python train.py --n_layer=19 --d_model=160 --n_head=5 --n_kv_head=5 --head_dim=32 --d_mlp=448 --vocab_size=8192 --activation="swiglu" --norm="rmsnorm" --norm_place="pre" --norm_eps=1e-06 --positions="rope" --rope_base=10000.0 --rope_fraction=1.0 --qk_norm=false --attn_scale=0.177 --bias="none" --tie_embeddings=false --parallel_block=false --init="uniform" --init_std_qkv=0.0395 --init_std_o=0.00642 --init_std_up=0.0395 --init_std_down=0.00642 --optimizer="adam_variant" --lr=0.00178 --lr_mult_o=0.758 --beta1=0.9 --lr_head=0.00839 --grad_clip=1.0 --warmup_steps=399 --schedule="wsd" --decay_fraction=0.699 --decay_shape="linear" --final_lr_fraction=0.0 --batch_tokens=32768 --seq_len=512 --doc_mask=true --train_tokens=182400000 --steps=5567 --dataset="wikipedia_en"
Each number is 128 + 24 x the weight over its row's rms, rounded and kept within 0 to 255. Layers, rows and columns count from 0. Numbers have three digits each. The size before them is the row's rms in percent of the matrix's.

# up: layer 10 MLP up, 448x160, rms 0.0804, rows 49-62, columns 0-159
# down: layer 10 MLP down (transposed), 448x160, rms 0.0746, rows 49-61, columns 0-159
# gate: layer 10 MLP gate, 448x160, rms 0.0852, rows 50-62, columns 0-159
up49 100:139111096102132159111177131120126128165086122131195118119109156068132124138107092122144156102122136105122129121160131120130138129143128112096139079127131128164094171127079122156136098157108094141131087145147108120150145091107127120165133130131134105126186132140132145134150112123096102130098071115117109143112125137136096103122168105140133083121157127113153189115134105147171142133133104084099113112141089147156162113114170147108145152086118153108164110093107154135112111118122131
down49 103:157121151110114122108127146099113113111137075134092129114158120118119067086126144105150159131075113160137136142119118155153129134081094103149142147086124113132093133130117133122125081088153132146111154130123141122149190121142090159118123161126130092109119140070078111133127127091112078120100121132128164102139117125165174144080173108149157110178122149124119139089114146068122100111129103125158106115161135104130113108124146149109127130128140126151142137120151137094139144141102160
gate50 101:112109141148126114119116142170150107125164106157102144077117092125127132136136163091107143094088106164142120109088116111100066156155138130154099150146156113142123132191137107137097117138072122140084141098118099198131153146136134144152151155111128121124150176100096071129123157135106131168140125130139099146105128141152111167140136133134137104163102134117106100137138132109141097133172151094151160131083128130117154155113116159162107121164100126148147142126113138107126140094134139
up50 104:123112123080132132114123101098126148060169168098111152125118102104107145126139129114140114175111120137130100118128112129146085168138103147101092114132160133122121151156117090112084119150107120106153097116097167140145104152149152127180152119125133174141153136144138150133110105117092115165171120109149103123083158108100102092129156149123153113123114131157125118113093151096158085101122152121167110087117137147145146121163103131135093120135140078191111139149123117125126094160117106
down50 103:144101187115170103139109121119130114137169107108079157089128137098100140116101152133130107153113109158117162154125158117129111167109140132126085119137134155123085168125100106169179134129099154115083104096139130125102101165132139108142164121136179157157195129150119095124146155109141133180131143116138147136121099121111127107121120159142148132133148128126142097172186144149125131120084117152111145142088105128141129134172123120141110129170121120162140138111072094110115134115122128
gate51 097:151176093120124151102115181100155153134159129137132143128113080116094136118107130143155120104150172127105129107089135082113120136111111128117103159172133130141130153090098130173112117140114093146132171119149143126098120172132132133136128184145102115150131154128107112098155130100128173160148129156097122116170122110124098115114103086159120137125111176103132069126167083093112127156105139153166141141146163114122102152115118190111126132122165155129143119105134158121127101151126149
up51 095:124128108154109121110110088131141155100150146106144141128098178129191146157134107113102127108125115185125126107123068146153109188107107140121133091104082165124146123128157124131122132120093129143117109094129123154154133134140136098151138140154190119157150136124131142076128144148146109186138127119130107108104143129160129106135157130090122096122152119122120088147136111127150137083154140105125176098121105156098171107128101142092070088127136092151125134093149141108133128133162120
down51 096:116162115108117150078118126127115100122180126118172121105171108139116126142149099119151099101160120140090142129113165110129119150154133149122160122192165123095136150112116115078142100170132114133126166100146118143069093110106103133138114163148120112167139147100143095116135147085118137168145107130135108138149127105142109111143156146107133131129105077180121119143086094113146103123097135122153154143147138133174106129131106138087095120117173119155081118105159127135124139161104164
gate52 102:156138156142115145144112146129082143136153111147114097146140116107156109127160078125148141136126104103110117138147124146140163119104111178134064091110127162138134140183077111140131104169157136122097116159145201161079109087092135141113120146116185131102154147116118131117117145149119100120134147118127161105122166140169136138125127093125126149130124115143150145104159149124122111104140133159151150105128105123135154121160069092145075078121148145116096136111139098113121116095120121
up52 108:126064120102113112104117100144117127131112149135141075134126130132117109140164135094131147122102126111102110113091081168160111135131089101116097154112151148140070085165090156149126131126124105108121131173161126136099148152147131137143151086098148135139081109149128136140135138149183129104104136088182158143120123118135100140177150145173147130154134150107130112118156153118082125118110137164129159152117128137122120131151161140118155093140116160119142130116062140086127150117090123
down52 108:199134124080134119139101133172098112089105158117123060134122153094163133128158134104139126152099152129137151104129086157155140135129103133107148115127147134140133113119160117096106125157090104132152142117131089162147158171110110158176140125099158116139150101105133124129140167148148140146128152141147113121105093116118154137134138142146108136130144180139077154131164122121088197121146128157089133160125112116121103093126146148119126111171134110122125116122080136122087149129092166
gate53 104:176112180141136151133105160103140117138140090146082123170181093155091128183091102130146139111108102108153117088147143127116134136110141124120132138142170143145129126131168138141127127141135127146120140149128053164147117128086122122112104148126172110123124140109122104171107143147079107142091118108104168130166164116122108141119129175135129167131129115140156135159162129097137130120107122114122072069125115084140129138103135113116087118174143166137121149132130129148104149132117156
up53 096:176128099155120140138114140105141082149133103122140120136155148129189111128133105106137110110119138177147133123144131138161121152119133123072107141118134115140128134150130114103096164106146124100111123111145119113174146150118146091134091140115119146126111172175159091101144093108115111115141090076138103109145143139144156179146185138119074131074152157146118133117145091131144093107132121136147152094142139134091109146113124120145122082136134157177140089167141148135133104094168164
down53 094:133157142088142139112154159108073150136079160107138126128120176138137145091097113164111158125124086128137146104094147130147113152096146121154126099150097124139165174135117120111152105151112147145129145127085118122132114062077102135123169173129073130163152125125124107148133152105129138142133179179149116142085127136074095113139102154114139159121142137138130121148138121166130168156085133120088129118143153091096149103167157117139123124149120140097148128107103123140126144132136134
gate54 100:165098176131114134138107115162134112126167162088114148120181107146130105122113123126118140134116114130122172106121187159110091138145154106140110151104130152110151114132125121150152151174136151102151146164186123138090068114109130105132113132081113128113159180135140150166154136116108123136104104157131127118115126125106114138135096135130084136113094105118119122107148101108131132174093116119148070130168103117110105138188118131100180116102146138132147116187137152140125131121097124
up54 102:134114121112130121160166119087077160119111156129104108131139122107119147145157122123111142131086151098095128136154141098110136102108108137125161152114089110074119114071122138115159118113154124131138131111084178108184131164148135159128156150120117140131153074109151132145139135138128117109200098113154124119133127114118193126151141109091148140109127138164144144157123146142077147132112124140099160126117113104144172164124139173141122134107107112165130134092066101142150134120152117
down54 099:113126112149035158168115120126124123149157125128127130116130100088118138091143144102139173141091131112148124131172151158093136143155141140125101117177107093119117125109172128115135112175125170146155132125124154080111125136099125116144109129135128151133102114171139104128129156165125108133151113119153137141130097134132125081109091135139143171131099121133140098142115155129159142149102159117111075141169172177142117148166130109113147131143154147088109082152124134144159152124151081
gate55 102:133175127108111111083116156192166101111154161084092144108120176138134106076183164134120115151115146105117134139133124096120109132111095130132135134125116119134116137159092103148108148144096102117133162149124142144169130157121148106126143141127093143137126131128141145142130122129103088136150110152139052117101104152090122109093081125118106129141128092140140115129146103160095122135089111124145163151132135151115098115143115111112134067127136110120151085144105104112171098074116156
up55 099:083124112125147161140089138136112122182149146130124164130137127153146125105110158106099113089104135161083113101155132148141135108149168130136091126104149120092158105132135159169123186123125143177089177109098136104099108161098131134124097165103100110145131111120156133141123108086122169123088153157116080134128124110132139148134090112119181171138108143107144165101160107126112124142155096111142107137147154141151127144142085111116168147153118127077128115147098155112120126141113102
down55 097:121114148155133146123140151112144129122132160161115142146144149105112124108104086106132131132123121201122159132092106157164114077153124126099121121143129152085129138133172140121125169104134131147126137120126132157135106118113112102151101155116186189122176114091108185106105136100124156092112135161092135137120120117145129161137095125132156165138159122127119138104102100101129093121148125125135114120098117130138165161144130111083121150155077134125165169076092113102159152083146132
gate56 096:105090141149141130135147112146145132161117118113133106161095133145105132128142102071112117088105112115122161113138151089101119121139164187156129095134123161134176113143066145112143117101115114158115198130148089139115117158136115118134130158107136129157114103141127157137157149150120109102147110126140123120168153130157110078094139111115131177093100104143130093097148110150154100159125187164131122099144125169116174131138127115153139143112129088167118137161119130156134157142116165
up56 096:150083149093141160161135148153142137103160100102154124137103129107160131091155118078134071119136106082130108110100100118133098131127191159126116128122105156124146154126108101129148087157113157151098125118104132128181104130129130125088101123157156143126107145110109125094119111109155122100127120141124160150092137116125116144106116141133125157151176149095135129130105135126129169157084122173108127177169172155152127170112122107136123124145125156063169109110109126147135162127127145
down56 099:149140175132087143130167122104176133086140115136141122141125192113145162110148149143115131137102154103128087086152118134129151158151169173103119130137090114115130138100150077131144124091055101108111106129123110101162109155153170144083125127156157092133140101149113138107147108148168132126132154090096137155109127156117134138135132144095097123154158146100130157111097150140128165129157117143078135163098139142136136127108127149103130118164136115117118102118112115122122187119154109
gate57 099:155159140122134133158155112083127130115121133115109103140116136140096110161132145139148082133090130092096131141113148131141144117122154115167142103138100126158133090118113135161157143128110126122083112133097128128114152081153069137181149162144150130102163137101130157139146179134120107099113126144150098124126137154137115152148122127108158113064087087123124093150119116173145151165154142116107144088133099104122130133150125177074129136100097093123105182158140160125088152124120117
up57 104:148106146157180145147090130132136133158096115125167156142160147151102159142105100104135129103133149142125141105180153102123140139101148101106156122123168083082116150141139170120164132109160143103118132179148117108156151143146118097142091123114125126097094139120103108145143074138163122126128106145148108199116093125105133068124115112140140108135133121120147119168081116142147156119119137132097121133177139142099099137160135162085151115122108122142122163138108087134149129153151168
down57 104:065135133186195151105093111145124112131147110133077113161121117140180143109094152127124142132127131148122118116135110079119138118124112118135132151122137122118117142134127117103147158144154135128120138093116096150110131154110180137149089087118110124186126152138106124125094088079140129142126146131159157093095136107116114077091148094116128104134155122131130103132181119085177098134119111142115083149151144129127153112112128151149141116140108148167136111109156076131161119095117101
gate58 102:099120135135129146145126151124128129134097155111142143094111151144120095112137138106096098132137125146105187148111136088118133109153119185165158112082106124088158137082097108124125157094133150181118120060123149187137110106109109118134154155166094114129148113159162100120111140132124139130143117143160120116102130161120115125091124114178118151118124088155116083115123091129136118133105107124160114130097171144140170132103137132117183144138088118118102164123134116186121115144104135
up58 101:061109157159155113071175102104130105133158104141125098107143108152127128105155125077118164145095140119134144119103099094084139128142168104136152117130145142128108157174147168116174112157123123087110157127117134136136134136140145128132129156109138168167124075093118104112113155142093151164109163106147112125139092165096133131161106153098117152113143088079137121142116114100144118152141122162158098143130117130151134101107132133177149093140120107136159126134137125108109161097142134
down58 101:118118085107108092132143096120125101099121072108089098106155104113126141086136131146122145125099084144118098114163167127138154139102146152150132137105144160136114087171136126140135111117141135128102125088123103149121131198119157138123157185107119105143157117130123136150140159178150136147172135146130099119110129100091120130107123100153104102142211134166126131096150142104159101127137165128115136126122104151186102130130147157138132159172100101153138127137137142149154149137134140
gate59 095:133101109165128116152146089115129111138126123136076128179129139089148140112127156162120107114127120163154140162095104139146152114103117097139148089070104142137155131103145148108132157099157156162112145089121129142135113102162159096103150129132151131173120120124195137123121103117133142126118156133161146148158124127124148156142149087119123173100152135169074121124111099146120138141118096138170115119175145170066124154126168139102150127121118156141154121104175158126096134131132152
up59 105:156144115104179153110139145125171135139136105104114142155144124156138134167114147092151120123133153101143152118135113105152116143070186111114144128144120150127127097142091137146137168125140115117102156114147129119119154137094143134136127150118121120120116074173069099121134151163148160116131111085087097195178128126068149091134085139084131139153121159112137144138090100115140152147111082115113121142121134116113127113145118129154139159099130133143133142083122085156085116150138140
down59 104:163138123075146144128102160108097139121096182122141113119127104159117140100152117133158100136142144091091110101137161119085078158127153164123138156145149117126123162143124062118143104139115119090099130152139114155132183166120112155121109136123100144107136151150103096121118167150097138138164120138121119143117105178100134097130141164130154129150094104140134098138129157153141135137113132123150125136116096052169088119136106143133143126111135101150066152125092138111095124139149137
gate60 099:121189111108144103158100142127168117148155140144133098093105133121130120175162133147132097110108072097156185089130138159125103118114109116142166145111159133149114135183125126136132129170112097112134090129119098177118099151095118165122116139130131136124130129119120152136138102143127090128076073087163140097113158126083132097128124092093140141110112123099111123114105116134130110155136142115174155089101137129124130123095139136149113115145129162150093131170142152153104158129105085
up60 107:130181142145099103141116117160153125070118143094087146094120097118109147156137111142137135154107116103142141072161111124127122095121068129130118117150125132138128119105131067107136137157091105085152117100115135104116133155108108121173093127111101112142162112144107144108047150144147110080146101119168136119121123107129135119192129091133117127174113135130142131131139107139121145116104144136109112119133145170158129126102107114102120131106171140130143096143102093140139102132075097
down60 102:158172081156205101151093083150148121141096117104147116110126145106113147138136164146146084163149122091134125098158089123117116111161141121099132125121161138115126129163149121124136101169115145101138094125125147123123112120126135126094129087128119109116183144175141154095127122140144144172117137127128136141132122153140144150116177138111144138114152105107161150139113174110133116163137122104093178098113142157127080099130159131123128167108106136091084137076138137145116176147136117
gate61 097:125125131117137092113121145166104163100130084153107126108111129142112136104140124128117140110169132068128138130108159066107161129119171111165148090127103124102150153124097139161140156093139122093143123151139164124122080096129112157145136137137136172077117118156117131133092116128172122125133108174125099144112117118127126169144119123122144114100120153118119233124120142105116129148113083116145149143104130179162145097162148134137110125126130139142130138108130119200118126144146134
up61 100:138113105096157121143095090143139120145119139148142141102142159145098170159128140134121093086135135156163139120119126134104183160082170175102091105129111140161137158128153113159135151114092104185086123089103136146129113098121133129150125084097127106131140158144148150064136120140108142121197110127092123169153124136053128108148110150148163164138131133120138120160116126151148146131132097142153126098146142108149105165124151109150155136128106138108106152128137148142123122133148115
down61 098:109142111126226138117133094148146091122125128104133145131159147139116156127129103153123145158118137171126140138132114122146156114122118138105144188098132165139083086168134156121138111141129146135105148163134107146116150164146148143133148154104144118135128139142129092146155123140094110137121177142122120094140138064120107180080113156153119153119149079161180112191151156131127105108145152106132116113145115125131128117105096177104136115160115160150126145125136141096126147144099129
gate62 092:156142120144190118168132130122116102136142148119155150129142155149151147151129126120179108136138142114087116137158123148139169117101174140127195147112126104153148117123146147129143146132173127103133112145137131087165153126138137160117112115093078165104105149120144125106113142150121122112111134147139092183160145127113130109151089167098126136101123137066137131119096125120141122162131127123130117149141141165116096148114128098112151146070131117185121084109070162150129177125163127
up62 095:063152158128147125125149163114089143144117103182153107135134116102124114104142110105137122117097109093100141115153186144104149129146171127150130071165115102091145153138102108147123179143121131098126115144074175138155120134121105118156146153124105143101149119120132126109100127156138138089117113133101134133087128121136141105138139102101164087105112109096123140106115165109086164146087117125114109141129119112199120121133138123100095137152133116079084111112104118129105128123173126